config.toml
num_hidden_layers = 12
hidden_size = 96
num_attention_heads = 3
num_key_value_heads = 1
head_dim = 32
intermediate_size = 256
vocab_size = 512
hidden_act = "swiglu"
norm = "rmsnorm"
norm_place = "pre"
norm_eps = 1e-06
positions = "rope"
rope_theta = 10000.0
rope_fraction = 1.0
qk_norm = true
attn_scale = 0.177
bias = "none"
tie_word_embeddings = false
parallel_block = true
init = "uniform"
init_std_qkv = 0.051
init_std_o = 0.051
init_std_up = 0.051
init_std_down = 0.0
optimizer = "muon_variant"
learning_rate = 0.0124
lr_mult_o = 4.0
lr_mult_down = 1.5
beta1 = 0.95
lr_head = 0.007
warmup_steps = 0
schedule = "wsd"
decay_fraction = 0.759
decay_shape = "linear"
final_lr_fraction = 0.1
batch_tokens = 16384
max_seq_len = 1024
doc_mask = true
train_tokens = 97210000
max_steps = 5934
dataset = "wikipedia_en"
Each number is 500 + 40 x the weight over its row's rms, rounded and kept within 0 to 999. Layers, rows and columns count from 0. Numbers have three digits each. The size before them is the row's rms in percent of the matrix's.

# layer 9 MLP up, 256x96, rms 0.339, rows 174-222, columns 0-95
094:446495531542466475484506407556468455522553497525489533505455428518542458491526541413466506491499539509582527420504472476482570517442513514423501500465464461508542482540589441569490496465442533492561530475489415488512447510520443471464514503571500455552460487504469506478460486464468551491
089:430579497467570511488498522483537530560560556463542486458464507510467505474515462483505528448474469451568483502530500556504526497501525476530523602543481524503561454504431415520546415553542515509522512469508479528501441560551491566416533510435460505450502502531542435475493513529483559531
098:531488508531477514486519503513447543501440444519508481514502367493472448482537569482548497600528525517468511516557510496461529516503472489485534477521415523464498480499432562559500514501471519560517503505611449471500483505481469494533439468471474545545423485482509469482570467413471579533
098:552532504454443551455577513499511520534549534488517511529509494434546511494545482518485608442541510484479463526564577501498490563518480459548494554480450474493509543540487562522436479493439448545489508505486474466550515587511536521526510516504503489511581574478582487527417449513428505473
104:493452527465536575488531513520553456511516527499432482435552535483509452534525473552512484438531552570416471399491500494466500444540441463485483541563566478458540503517459474413497533503474448499533473556511536460592537516467501532499465491474485518478539460511509540399518485531521548490
100:559574576519497522498427519543446503512479532513534472461484518510531555470475499445490523483486543529463506458565546612480466469429516516528532442461463497527488493478476514471484410473533485493418536422470499518465453457516536511552473459535531524464451526558555531525519408452510439495
106:515489541498468529532551574537437577501529413519564505525497555496466530525526548516525510451467551492547441557553578437491455553511474537471488511531451482486563524561522560511469487460473438554497503504450534448504503491487543458512487577496463451535499530494490510486414564412518485525
103:521456565462527458486425498524534464518448410525526521497518479509506569550474495487569494593536552492535527464513476507547493497498520449447475541507453509536536508451531498443488522563557534540446512463485513475459494511490551582491518448595504493514502545427496455509473381514436518508
098:518524518469505510439501507578560535468474535495485548550452565572525424475445528437479491471417546540499531556480434567532522489508490527480467425514432539509501466512462491531473540517550526558531454521508550544606530523530502522479478486506449497467514525481450533551469582522427489515
102:486520521479493512549566482568451562463463461365518499521481477542524435531573448463481504542504470523532488460447480531575475437492500537494468470485558527444448547455496504551525473462475526464562506513463527462490535544465542544524408497605468507497535491512504486495553542494529542502
106:563530579529463473453489510516509469459454473521484512562480497523409508504506439524511488574467468386474463474465444600589477488520514546505529539537469498475526544491505472501536494483455526450496509497583526484515493466458487510509469510576463405471477526520502541454529424560453516516
111:470490558454533412479515473493520508507432485542480491527630451511436477520539508487471525505504438454484514530514482525527534433474505562524458550534466573481480459516550490521514553482525504549540510499536436430456508540496490454475537568547570447584440515449490570448529508527509501503
093:454520536513519502521546512484514468473458467569484575492571547470570560463515493480407481614526514481552510507487475486486604520534547512516519539476518521485519557493477504499521532508533518523568464481446532490462563504507499466529545515527501445525529512569439517488548604582507456448
102:549531451507533525508467472538387540495525549505555497573497469451413484538547439480495489501508504512437499514489507498497494629536497482550524491484471496534534438434436487595508484539522522483511479503495496566463435564499482566474521510524543467514450589479527488556546474468483526497
106:460443498516542492541484452473523503483464517434469495609525548494522422481473455464468479536522564604442548454537534517491475520503546456539465468490454579535541501487483514435452524506523528488524480543490486531479533475546496459519460453588529485436495552540528498550541566494506482592
103:467550492496516443522434551509514592546459525554491435474603524450474576469493469563514463469465492496574473479531522540489531505465494549509559511495534523442583516477523474451455568448453505502518488477571485433542463481469537549547517483567578508487447502492531459489454473526492516500
097:492497491482509520575540465540530491549493446511517511456464449446439507532503537553429501423467540513478463476546541506584515545488413546427535523476484448526492473558557455418494508558510490432476507444565551505467482463440504500575521524469469500483427551529513548502481435505495526475
098:487435546503473410479462491544505477506481508495539538452485455575498418532479505535490530485441437564501535563491462510450525537546498563533477487478504547470595488528542568460497516516476442511494504505526440481472553505598585517538459532482536531522523537517538447508475470400474478529
103:560444541463429498530598485536525530444521505516429515526463533510509580518542536485546535525520516540440484475484508470554458453486487535545450418550517522550461541497456545513440481488499518499484505496473508528527551567488534469524521473527542506501503482561565500479558563358516475494
095:551629570456474511496482573481485534487448526459529496479487453535528501470439563518469515509552510522534529534469514484488460477433508523499503452478465527513506450486456436511465492502451560572460513562462583488504475574446483603501482452442490450520494491478504432501480522455447539461
107:504545501513511540509544523465507412464529516533514490462438492491457442482523531562453557541472473491520528474420487491477576514481486508578487423526409496484489479499524547502466508547527489485502568415509458471547491479438474527518519487555436510488449547600495467468583566535481467446
102:511533472503517531532438470546548512452455466509495445487536462462552505524474454515491446497477459594543531516443516486512470474529540457534535506503527528589464489514507427462505480466561547486491528501527435535546488618410511585572470527440476541472478515487471438471527506421501498524
087:514503435431455505440521481496508529439574541443421496486530489517487561507440484487468496488496532614510443591536500483603426478407491530492505471585491463514497533557509461568551506504490510471538488503507506481448494480462544458510457501508489521496504466503471495561496509530532586483
104:456445492474467509531454470539551532481466494521485554491555479492519434545525510528506538471507460473520516527519541491497530505576484437467438466473490524491484493560592560533431506548460546461499497518479556441520564405537454429506579498530446434438536516585481538550518465498530468511
096:483439449476542487497570471479458528484428547468515468543500427490510543556449485505525480544493570460449517536529557475445544530502535544580462560467504518530504530519455495502497530522492460578482557510526549517443494538518463505431421570481586524494497463454486525437528475534434523442
108:465506470522487526451498517496466575497546462524520562500551531591498546548475496509466492577469435491470430463581542479568471482515529481500479547466536444569527514501439529470536548422489423559529492443561498497488448488454500432475561499453456493478537476537565500500489558493525551517
097:429458458554568546470531522506503501497570530513492574493446482461489484466444446543497487477469568532456445450482497521458475518522471469551493495515539487505493504534500475418484505447481525488511472459525475556569531533544515571463495468583578579501519520506570541502487491590586519445
106:562475448448480482493461507478549478490527540540445495422563476507538519515555468448468491462505484495416534533516518482516431531578489557593512491546540434494503492573501485491536536472458458424536514523566496458509492497506494544423493451585519488476523477459487489430514430542571489466
103:475479572525456438543500519495465575490519508500486475519527539471450506470486442454471464520574506542525507530412466488471505482534596562541584531466502448545497588483517484547517531544508527442439513478441481528521522473473519526484500571464516485555440393466520478522521473541572486503
103:467572505504452538514495528484444442456525473455510527578441478552440496485429514543497536513509478474418363520509561524549512460475468524506468530545507526524506516513486494517518574494511479512499546516430496560575500521463574473495511456495476429478571453500538471423484501537478465455
104:524511424441539437532499541467579539541413468475549512508517435544513448417527524520494514520501522539512448492467550451507547468530458548535537524513505468539495473508496543577474447486463556493545504593556484510459512533575524510512536492535538520458501476590446463541542495532489498429
092:452542396490467524456439523508472534479495508561593515464458466537446553516533526441476470480490494527538474458527493546556517495513500565382546517432531409503446457516485538476482461552467503506560488442479495482467505491477496507426461498509492507509497500507423552542566526535495514566
104:478556433456479513491432488559531458528477537476506535487466494524443449407467517509559517466440408497598521471484428421479495526535451499468491488474537467537550474470510553447443471505529534523495484492487484444473428512483482461485472479499532523444439543479457488453450489527585509563
086:493570527508532473474501521472500537550499394503463459559479493521529518504520357556539489465510494509489493476444575582484509500454456574549468499504488492526434532518525519523530487465517513436488490452474525525500533523489485496610438471512498417483514511471473574502458457519537533567
094:492468504526452564479551530523541479502547513426459450541485532527499452470568488475464495423574487488499524557509493520506518526483499507468485433559513534517537460502478520476463496457517550493508409490548548448563470495462478468528523526462430536602481404472465494532566481426416523513
092:499548532472448514503445514453526548511542532443533497431576524572559554465474462520439523506538552550482560522527476512542541521515523522488464522453510472497576518490511489476493538501501492491483519429466452492509596517467531498585483520430520561512488533472462433581550436516469410477
099:547462453530630522531503494552384571557506496508460514511444439505487481528487533510519551428515454501478559518502492461492566537459495433488471478555492480469448492526461513480534456448499446534565481449464541494483507530532494468511458528478566442505559537472505503498499432506473518583
117:512615464543508491521471522518467472515484512454493472498452533585548467547503467525520614530468501503509551520439498479485505423496467497529533515497473504502530567483562553490480481528498453484498501526566482444509596586523571487524566435532557485502462491411560552477490491518507504473
101:532498457470487479516468452458488455520473500517458449425452521554528547486548452538468475541500423464521422465612507443513501478467524476438506491569525491497549534575538503512469526559479466453487531525481479526535465538507555569520564478512501521509457451512529565501434455477605477472
099:451454514476507483527464506445450470506437488574448541555501532452560562561536510520493488531517482464538542492498477550509505461497551455514472511494571454457489519568504502515439471455382510450512485506473483550494491477441571517569516522552498574443569477479432532500545458457538471550
100:512441536498470481563518571448493508600489490495555524554552498466480474462476487482475421408485482515523421522487418495503543519562486477445421484534534434496516460472473517482554530487520485481599508569451500445511520496494479504505520595435540518507465511445472511521469550538495480535
099:562487512446434533495542533473492497489501460531464502481418501498547542545478555445468501532554516448537444519582483505530405566494527477535572527410527502482517457577504445458514566556569517545476460559522465477501517458548496514501512482485506509455508454483563498486553499515472535414
110:469516495426533580466483420553539546488425550406463494557534472468483544545522455505574571465506539489534496476475525507479470485562481473525508507419491542522528473561445504479519461540474563497487492427477533438518489499483430551464500496467465485435452465476549531514493442510502563466
106:517543534476517511529495532553512463520546565447553498565525567580538513478482474531461588443453470490497539437469496511553500504426473554472529417556442475540469461500540470538575395488480544500551426457455540453468493510492487495498534412463499496496507536518534536489507509492485521465
110:565499462490520426579507539556538516505450447496537564446496537492449490508511475586504497619439475560495496436542486490500496508478419528497476504513503539493499446519517526516528505502563522424435493511489490427483539517520449453543494490554454473476470457547478485478451506542410429523
108:523508526565411462475503533516608530542554509487472523453500515516473511474491453497456490540489416522479488475501635513541476439459505468538501454508518465524535497380538522442460557503450485463522471511554457517532524535501507558511517452533535479566522516436475446450471514508484536488
109:510583489469467586533473580492490476488445492505508550518522480474461547529534442473561501533515468505514485520489528499446520551590486489508475490572440490414476528536452463488533544465511427481511472527523478527573530429536564525455514525495501514453571451524549463476449495499453399463
092:506499519500537478474474580497529534531515511508526500486563458513572448600541543568483469590504579484546454515514539428530470518506481507550511473573494488476536530480457514524538499446457532537560529521555499504535501479577517543522456579465477572450545510506507534506491477436484490397
108:589547494489534509504456401464494436540384475506503486537493460558489504429526605551498541484462464484516545495456482462466506511500545538438501480507473503409502508462486496533503473395517540494521485486558466510487412499512516446519519522504558497498488471602477481547479490502505491476
# layer 9 MLP down (transposed), 256x96, rms 0.177, rows 174-221, columns 0-95
093:518531647500514449461513494521542578525550459513541544521457575518470519499481487508423474575449516481505509584512567510508503480607474498558518441489533571478417500500435498454518507494554495529486518548482535522529582534497509527470513497517477529474540547492485502518442477488471523510
090:517531533558440450543538553443532504492437516480531491505465499461520495530453524524584534461525455552505509552478505510474575449515455536515440423467505488543478432455410498500498532519503520484504575487447523499394506487445528517496494578482498478547393557462561507522491472533513489473
101:470492489453557437481427540467486475465452524546496447469586521483558532484517442519505492514512535500504463531558548479443457494493504518510537599504473504548481514496614475459435444481504579482520517449511460524518499485507493508527472461561489552447569501552512466490470429520463421426
098:461498559428541475538507532506537558577494497442502484519532519503478496423463476478428562484531529471531531492483406496554533479464478491629539473464504532526456538443515514445531519498536421500531529504503532446492490536524552458493511489539551463548578508526488455567503475518491564434
102:560584495516508536558503487550538478478562486578549469551455555505559444513569514536466546501533564556477468539489520568474437498507486479496524517432479482512507504481512477530566550536488438500468514538504470450522543511527599479486424513459506497527476568556561589524480478487492463542
098:486473465553412514484485504498485472409541500533491492515555468452449507548537486519505489493554398488540516490479472587544551508481492524431493562484512506501535522517420516511562525525498397540461467516531508485483442502521496507442540475455495573503529410425541509447521457490423473486
099:590578482522470564491506527514482537465513516464495529523539464512543489477508540431535514446566515464475534546455506465502555476458439475583471500508579510449503534487584466521553483507466457475442567517558496502501444423553513466465445524525452547513425448504446449513485496491530449534
108:499463529503574450506529478519593460474501448490494532523551511500498451538454574404454462517557495472511510480498506466487445484453535470524545544500578501604526568507563476482486483491479531549478468485503555560465554559523455539587505498545494465462554553510468492532573522490537542501
102:522482540510457424483518566462498496494515514447561496528579569499524481464541513528518536501508498526478567518471447563497510477512488430461517436426535465443507486470478512438475501589536564480516399521529478513554501466468540481506485493507502518483571446525487505515461471427373464528
100:485528561490467480470553513469503591425499500491517462471500512531494535510504529450408512603480513483508501415521493497531469508541483477490487562467479488520450448475621530546474514621485514509496544539543497453553461500567492598516494461491511452533536506491522473444518557507531523499
102:514472510569547457503463505517521475472480444543548431446559476523473434566566526446507559573535458548511512552524544442525446479485457506442502503457487494562520506474506470548506513492491494418518474522467483499496516499530511511515510588518506589551474444471451543457545497445517608545
111:464537511614444476437523513599514481460464486556560503497468488484505502512429510551515527477442585442549521499452454520494505461479462446509496507437480456531505546536582534448546469544550524475504429608492549492491506475565438479518524489494553510476508448466472502484511472533514500513
095:519444474509505558557547496463490567492444604513455465474533511459465520498506531502431444572542499497479481420551424457515545523455465489552532469476502453494556519535463539516440446416596508548531489502507465490475537489463531535573509512480483447449538503472527511510524478583524479500
100:538594543541464546478474557487518519474539506489502454456501510537510464575427490453407541468453473537496516509572527510603477472510479473468467522443465561531546504508486497578415508458524537434451492471512453524515496517550500463472465493491469527561429434546524518528510514450545505546
107:496504483496540495409472471504479463494503554507499508522505542469472477512566482493467420530464489495469505457419504542463515547512504517450505555486484577457481574496525524482603469568455484568542441567515496563504551529517487514455428454450552512436494503553541431500442476541467544554
100:557556467528493497479493440499535455536546480514553540562551521484521527580540518466482540433560477600495454442538534522462499438522530479527481439511531536537464520496470563556496597432429480537461487491489417542501522476478461489565454562456496503442484520531492527485489529526474480458
107:453507472477524474506458459491525518526557522506516553537499500498504455527422478480465508468540512522546504587501503564486486537480438501477497550491578471362554543485525563541533429506488530472575567514551473546410496504541507451523511482451512485443495517566511438476576504527519539524
100:502541574452502547504481511469489524485496504474482510508480407473520492544439496535578487469596503533531523528444465594472522522547483517501513530467555477469488473498496517413477551609535481507538438550505441503500486512496418473420455545537530464501477538485437575531483531472493557517
099:435506446486526514441537469461438533473532488520534584532476553586457477459516476506522461522570501555480473572501522566482465482511521538469479479524487569516451507482561459490495488532585459533507455426514496472473446498517526505470580478574476447579528479486551511407490551485481489525
099:498444485490534458506473533413530511453528556534483522504563541477548508481524506529441506529481505487488503509562480496490466512501511487446584546460611590499469510493523467511457463453434501442525541460551451479498482535549544446492498549475559518468596457466512417476483597527491475485
105:516555507520486496494477449508537523513503473513578482434524482573492507525558565505479521451519511486533537499486521418490499529471467509530447478611514560524514459589475445513546389484513463497451493533436470530523452481529548437455476537507536473444483547538479499466598489453534553503
107:503458457524494486489447501514462506465479513516431502471572513432539513438395480492495571456467504450459502491551539540496508472532497556512535544548618490495470412469481430502470475491428538513478492497402605552515452483459550500463477482508506531504543476457496486556518498526485533510
096:491514523478506517488502491450485531468444506492479554443516494542484438534556503405543479495505525512442463488523516508536485575539555524539506533443440437514486479530389429513480517530499527445488512482485416520508482526501608494459451459551476424459490535498516544464537449517458585555
105:463471572529478541515462526533487521507478535499508576503470460488559500482515519472525412562601455525412515533424496488465524501538469481466473529478516500503510481481508511558488504521517581463431533425480502467489456438453481495539562494583506446500579545581434441497519475516476471483
098:555410393491496538426455477501485493502498516490440464462488508462518596476461491472470470496534465498449487475574452543507558428519433441484565535549441552562481431465500495535511467511478539454434486490571544449521481506481549508449505440534477480525484501499508533479513526504521542559
108:519548504524562495464469467571425464515520475459528548490489462487438529511542483518479544441571434463486518464511569542474492543445540535515517447488468543508555501505541465574558547411470471504527513532556503570468498505459461486522441552444485476493457505474541510516501531580536466400
093:517490513523559510469500526494515448503450504407535537488474542489463502636506472537538461538527444511485513509551453551528551537452489519435517551471414484540492528511526445483488523486459481506519474451475465459424457552480557557531455561436529489453542525577476482559480483552512547492
105:541459393429491463495492516497459481500525488493475505570470513528460544496455479526522518510404473514504511484488401475497506480422474485476544588494490435458516513537490478520537450443360444488494528478515478539501504453516465524492557509567529464507502519451455451473449491571488521453
097:490472476529484480546478506524447489554441579444494477465481484537494499544552511502540467520470525479496535573455482486466446532508558493519591474509584524493491577563412529542551480433533595473497480533547480479531549521501453513534521582456544517561468528504438537481536511541466549529
101:489548416471468499482463519494488470458459455485427526518494523423490566591526549551475436507545453407602517464485471504548551474488511465446530482512532441480522504551485477511526497461455562501527487546484558509485570556531479518527530472503532504563505518483491496377510496484521540478
106:483532493533515559549467597509519465463498484536459534527502529490475469494542500567513474541486469502472451582530486478563619498464614547493543566480525557471474491477487529503522476539491477524457424453517470445496467587494450533534546528447522541477473518549520553528530424509503486497
097:441524405510490532538458512447462540563522574470476497511446552549544571508585543490483576477546517546495536512525502535437479468505484511528493487572503605471480546544489552529516440472528550472463520494561518476488552533428536515451505483529514522482504511451433468477516476429481548508
102:498412522445494489580470543582509530509508574492525566519506455467489436529482451529481460429505468508571473496541532393505493493499426468493501553525563503499580459502522500512490543476556469547491457507503494462456437571520523485468504525507505536454465559522474521431572501559523540487
090:475509451538412436497518480550478454484444560409543502519524460493458510495543555492452469477551537493461522484471500492494499548419512495466517499434454499515587550508478540500439535494497506459539440448466575451529462501489543523487506543518530480425497427528456572457486423529536505444
101:514547517444464441561427508441486560472470423478499547523552502517539486537484516540472450498502564517485523476485502440455506449553534524400566482449491476562463519485434518466473506507528442515547541522477468551556510514530536524412476474538495493522510574455557494425511472534517461433
092:539538474472507469529537590531529458435439518549488481534496450573490476503562473504493489536539516516476491464482524600563521562478441478451506493471571562544515442539429445501488482500479519418516579532459494498500533455542485499478484510550417508547505441460540514493462505410518514477
110:521514532487529429502481499491456503512528470463498513478549442535509535560479470485368536492451527429499461510526505497528479550456545456552491473507495460541632500516453494485488523441460537475499530553447501514412508509536431458446510577525585537523523532473520496466484529480504457567
111:516481555423491501516527435477523508508404510563472531438434495409542478488547487552514474519501526480474429495420414503499514451537470539524466459420503425454474542511600460462512512519516519469487479502559499497506523549554522526506491487545539532549557501475557500468540486474497545440
092:431528588513509444505473501521581528523553501462452517408573516542474512563515481501453482474430427397457448470512476467493528546519536476485546502504496504434527559531471553440491485522522544511548525449537437524527494506465498483514482433433432481496532486558473544502506481543501460538
101:467592531471484470488492468498418522509480518574478518467544461539494495495486499541516499590535551467464441514502536528523506521520415609501484508443455547438573585492472509416498497460497528555525514470513484453474494565518495499515542495495454521470500506585500543565469446496577515523
098:414473460473456455486511521396482483484522545432470481530580505462528544446589467503452508540498457500513485462507525487476431501556574477507438451438485452526454479493487557509552511492411464512581481533512486503530516508493608527510478582511480512501493482518533541510504470431488531504
099:464507460447562520580508459527404442536445561505552473463491489494529473551419479452453508497515518434508487433554516468530469490554533501497490479537527571508423530532494618466495512512524557503473468513469515458497568481547511445457457527482466487438500475454455521538501486542439512463
109:499429491548494516555449492517441449441486498484508516495564565473456513419511471515522518511512467508497484423438451533488559527467413480483488486510405467513529510531524529561548450500432502435479519533482501506515541502541433475441528528491484481482420550530477504584571505431523439531
101:520505464451459432500519503450465533510496530458458533457457506552480531524539515546480435492424519537520504448437490543477511423452550511557453445417509510565459553477432571552543534553524501566475483482534557501495448511503516503504515513426538493559463522588481518557514465501508467438
102:474526517512468506446495469500504484479440443451519496533523450514463479434536532461437554501521564515506470468493454529506550448435543520446537490445471407462508507495481606528524525523522516541528528504469606484526466482530515499507575504437547474437497471427537521535505477484527516618
103:469502513557454431468445489461552524561494532482456468511513415460478522454477461487467577522420540498446525482557475521593479560568523474532538501529535471548540389454456483532464430495404478504530486470508528495499497492520505530486543492494546512571454559475478476489547496532529497479
101:528537511476475434511485468507503548503476425418472505537538460501417493535451536509443538480490545521438517467450512540469471477530475504415483487525533513519456462561462498533508451583483514549428466546500520469565542513486445475576563496580516509520508495434545412499473476421521498505
096:536431465506401578454458519453589495466495511593498515555432513468493522477476492509511465494543569471514545482493447544527539464570510567498496589528515510408482434480475449500461486477444531501475535480496514473553510497533482495497563455505460500557471540546505465469497538468564508545
# layer 9 MLP gate, 256x96, rms 0.318, rows 175-222, columns 0-95
093:568498429450493474480458445426555494500568549439411505473524523482545443528567515487530439506502472441554470516583453435524509539526553411509497530521503497507558519519497552537505507436502507558487521472497498540508510464555544522504558487524507503486499406542499510540522437430503521459
099:504521502459535548550523517466535449490556518513504459390509522544506507528513483477492500543481475584501431492533445528483511438422537444443491510522488565515503530511614481441429528468543529483511424431486417534486498531489466526531513508525533531469453480475503557414464529494440507485
104:504493509511534481533515556481444471502500473487491493542517487511513492429493502561458529520536464455505476490369536496401517484490469481495451414455525426509495448492463550536449496466540528535502432438505533468595593502517567497477541485487545499531466458535515507504575533502500506407
100:563479497550473507544522495500565459617511477502556506567445502551435493469560537534502428533485432420479495554536533489428513492492469505476502439454433501457487394453526519473532423539483486530475488525455496558507488486480484443447497497524543431487484510485529540507456471501480445493
101:540588476562447484516512564497465531440577514524503512406443591475514542501474549461434483511505515551485420472508530518506546552470495523514485525474528561460523567460521530531529544493499469451528511513473486550428499477459479453577495459478501575474492532486532494544445485471579542529
095:544452405513555530547525419500459546519484472488438575544532466551561478493541458489535455464498495440592505504471466538461511479484438509461540529445464535489504488544536526507462535502522565487555413510458515477503455468485520591488562560503477512571487483503536493505490473550439466537
097:519503459543484449444467533549450492571419519524410466548475547480483506435504542527548549513525532528435499555492554558550542460512515549481460507510451479537538490419511537614539531510546523463542513538432506523517499498521474471517533455509540520548447540467525526462509508471528477408
096:532494517527535512473504529504482491558509503446488572584520451525460416554478591524536548465585460532579520472501517526474455511497468523503503570510447488537461439479465525497438465547438487502434436520518531499439455455523438483562504498490497497493464448505560546536484545527433517434
097:461560389483537546484468431459467457482515545518566531544495455482483542534523542532528570458567532522491466547515477469455503461494467508554523523500486509571586515539495558477462519494501569478464497466465502515462494507415554497556496516530446474505487521473528611492564480543470551455
107:534486423498566523568530548523453559435542560522468492480471533474566572486488473444429608518508484554519556556429533515523566537475475570493442429430495483482472450484469544531493563461486494516464512519438543468489510507512473541472555459488519487508489501554466515466494513454486500473
101:567519476471520398557518522515502491483520560410555527495579494489510547468460565488422412511501514577484483487559478499504556496452477432493486569501558500509458519483449466513456538530520422502566471531488540493494491462456482492465479393540537567456513478471507509515472505502494547507
097:549540509497583520505510509550443479499495382418466436530536482560495525523427524480488476503505570527508508587568540553454434481479516530501469539493523440472529477425531559473455512596443514483495480537496538465516484511505421535528498468544544461492558467533480497451522517509470493498
104:503520483512526547470439468552474438520483508464508406565542491548478511530579478432478486578524555482476502514486553510499532506500498467504439609477481451517465495489473546588462481565468546488463425417487528538485479514494476440470486538439561472492466513478495506511500604515467532486
099:532495494514477520481499528505500482493477530493453505449483510559547555514514538543466550532496468481473480556547465411550553483597491523492488516524452473499539510469514525560452396494494514513503521553468457603577378490471477441522506506444480467452477512410489470477473474503419523486
101:440469548496580474464516546502438459498480587523509570481460575519482538457484501464492490519429513463491507491517480491504568528540503541522542495497511428472555530491554611492494444547447421595523467451465481533493475483479531492434511519543467528422494486444526500491442487460525509545
107:584615452552535580548520524544520535539510538548486450511504526518482542482495476491468429467479582509458473539589436555511482493463487393503437546479479513521475490509509497502478520561541510461521449508495550495470561489425538512518465520526521539496487440538506478458507539464434481474
105:477492447506558494526518527438447529490546480544503516505511536531451521461495506503442481499429512499387516512539450470521448473522487549560472587505513497607527501486561535487496494555543486572548486453466550522566530483492527553549579434500493534566480481479543465468551531502499491420
103:509525399515521543530449508471519534534446518488511482459548539552543435505515491471456478580577464440447439461507487446439549565505495521462461491534499459423492553550508518525535422554578504506569503478477519490510506476528595534481465481506472488563492455438437549508483501487511505487
100:442572509555480566471529551444481399531436516462537531411459499455511482504512576459558443561507464522532456515477415487455555508545461521502528548488526554534516531490500471489512463558490465484431507450449447469507533484557448486523507486471491488544407510491482501477564501526469468491
105:505510493484535498513483468525558496432506564518467500566576596497503465492459494529519457468520459521444529522443488545491473495571523530496482476452534438424498548539540546410496524463466570486476463502425458489520468513488466507508537470570462535402556553496584545488520486503504465439
109:494497504556484478536545494482469523449482586475493518525562480523545483581481481437508460478540458531480525471492463522522436513457491523563465492424489503494467530507515517458452534518514517487498458493458478525463532585577531593476531585510461522508439530524558554486443515404558414473
088:459465516444522572517517518533461506536513494487522511522514567508480526474502471520471527509533531508503444494516488517465551576598559635543542489487472505474479442476460467520471484540482479482516447456473507458520506455491401485569463498510515485494517581457567484417483482508395558520
095:577532511521510480504534574534448527483476550478500469609530543481476553470476523502471465584481442509525590481444522514477496436492473578440470541559481477487458467541519519520501520471503450513498512494489585511454406546498554484497491512425528472454479523462548584500444494525480458487
106:510520463510519531476554490473448449490483538460492475548473480620496566489473494530493483453513431547437419445520407531553555448504495537465521536537490517543509453437511486488457423487474488475461495519469554494440525561545491515470455469523553483451479435490573515491551465490528521571
101:532469411529521483509497439524548493491503548483505410434513462400486496580531493529527527533555448493455436444503536493497475537443535501489444534495515490483463518393460490433534476521499519533462441542419528473567525531505483542494438499471512542433530528493473490443533495536439502474
091:495484497515560525507451507582458502462452534488521528546545524440531513527425544507492492526502515482520402490488429478502515493574569445499496532529542608400520563487511505529452505462542535435435519501569481582462493487476523489518488472448455490497502499460534470539528474541464476575
096:458522514478500490544502540538487518575490543427565536549562588485521531498426468465506478551469544481551410582560471452525515502462464426474542546497503468549526467495535528523459523484469511476458405492455504532549519530510547400480515548498486543496500451424505515516502519464519529474
101:495501506470515468447458593486526495487497591455485472570506494503432510458466532442521484370543527447456454528474473473495526527534524532516490534414528486478448520413514490522450508545476488499465507499533465521517422498516427583489529523549488504506516484519480497478481524609431529504
106:480513448522508493459504442467444433442484532515489493549470500496500567541484501440535502453560522509481460520462454491481523521443467515542531492507515525489492515620460461449486553543469486518514502565424497537498461466469492540489588553485512511542501491551506562345525485448530528545
096:436480409524464477535449505508430494511470504434576490564476577484534500536512461479487540512512421404463504482484528497550467519480541459490467495547541481573501515469454486467473470439492528434475425496481430537469559512510501466459480497594485518509524492494512480433437512525421479458
095:542523473556452558574531444481499499499481522424424528522509593548513517516587472521453565536531524468471517490500454484484517516467503503540477455529517522502544514478415546477518484481432560414536533525485461562490489476490507422495446547554445496545474543434563513483464532484473529547
104:493503424499505567462547460482523521484490508518500494502516523502470569502498549463533512603539467496467508553485577578505404521474406551474466497486502460552510528488466420488452476511505572491521480523465496483466504485517510570552556390483486446498447501509501422558485456488567503508
089:546408454574485442506397522552499500472456521476568451460507504565507494546501573452509524531469532492500554511461508552485464491448519430484455442521531475481574522451413442468494575453467462510466467502477481418532478504504487466488494530469496562481492472519536471567512451531491467490
101:500483467494513542425599473475484484538495540563554500481552472570497484503467474505497444496610484509530529501469515519526495459522500525550429485458461558445462467533560512520470491568461485514469495554433517580541511451584574496458522489564550482450538520490483502500571510484475526569
099:530490472536528438535490461493528458499526527450576433523511535537471501484503542547486459524482458543472469525411505482494450535474503448473480555477553560476549486458448497546498593469462510558456477510437520506570534593499493487513467481507489545553392521441481542512438544545531533545
106:506531494449525588509535514462428475539517545482471516470461544461425507522551559535452532511490531500522456539536447453496480496482513541484543548434533553510524467474507499534466501547554513493539382580466523541520483480450514543463588468509510471432495494458567478438563531515432516477
103:519477461525561484475532478497450446523495557395473456449469496419595489481517493558488514440574454500438465510476506506454491494515456553537490518439462524527483463557465522538488485536471505509420544498421463555549540498544561524582522429448510520478497505487482581526501468503479508503
098:475506504474471473471500488545498571502502524396532519519503479449556496559477512478515481539517482538531446476494530502394528421485464515458456535454516596580528528502480428494486490395529527498455493556517508521446503460498557552517536521500568487488474566506570500486423458515489519563
107:452507484508478441518567481481446548433508479539446492470513483576561453478471566523488528491552475509512496483503438545495509486415537540522465520549546520489495517490497587469462449519485482468531507516589490517508515452583570595485574487560466507511449542475605513501503482522448494524
101:542587491455422483524432508529521418523553582503522456493569560543488464459468497523493534562516485497533513539501554488497524540518484497560530465392541467508519550517561560497507497471509455534504456466444447594516523501514489564517450494519467464461473512458490458497526499445514416491
096:600502516524415464452507515531487454544522449504485511537522561509457481463520467484479452509470444491488517458467476514441443487525493468488472519465406530463518464498518482471513485491452417486503518499474453591448522492455596527558507545487470562525457472460520539519456572483452403448
107:509489462463541571484550525518507547433408488503549476486577522489529529552515489511473488539531503450507544489498488490438512457469449512539458498453516553600514534489533486573545432442487492532517466523416420539540502454477510494488441493488524535564541481534488482458483551498503602568
100:449446490501511539477462438568494506496503551474534492490520512531478554530527466501505568485492430536574531503511498519437445515561524599526477530478484496540468434459496457455503407547436513504507477494461521501447529466477467482543461518461398545463478534468554508443436454527470518408
097:437494467537521496491525423500482528505513543461503474551451469491435574417505525468493414493524476453476518528501592557550559494460478568485504545522461532430504502428471488457494507576483508506447528421446584482481520519521491548485530494495512496493449504431563550485542449537516531451
098:462549507452494530538476576494529501478528513548518516525543496512493520517475544463385535549511495503511461525493438459542483532490532451587466550510464486500515483452589512488507492520472418565475454445499520497489531529543568585507552548536487569538536521495543493569465509455472428419
106:577495493508465485479495509484524471479502465458538536464582491589534527486532492491464483588512477422546502418527526463473514479522517502439516535514477488462473520471578402474407520459524573462444562494468542510501539473475487440552459475460509512496417488516506556539489429469456523480
097:497513437507492571535516489495529452555536538473476465493533481503551528517468552475505540426494522441597441544482491573488393457490426425603451474479519477513418473475480509514455448517493564493501486516541483540546471490497489491540475504590491478484488483511447458494500512509468468420
099:553537476528508519501514499540516430478515534542572480467500559553524514473517533430452469513499488466595463480500456459439417552531508545486451537476533539481422459484433505511492469489483508459516500501534496591455537484453522551519463474486521520479456428552498487501473424394461434540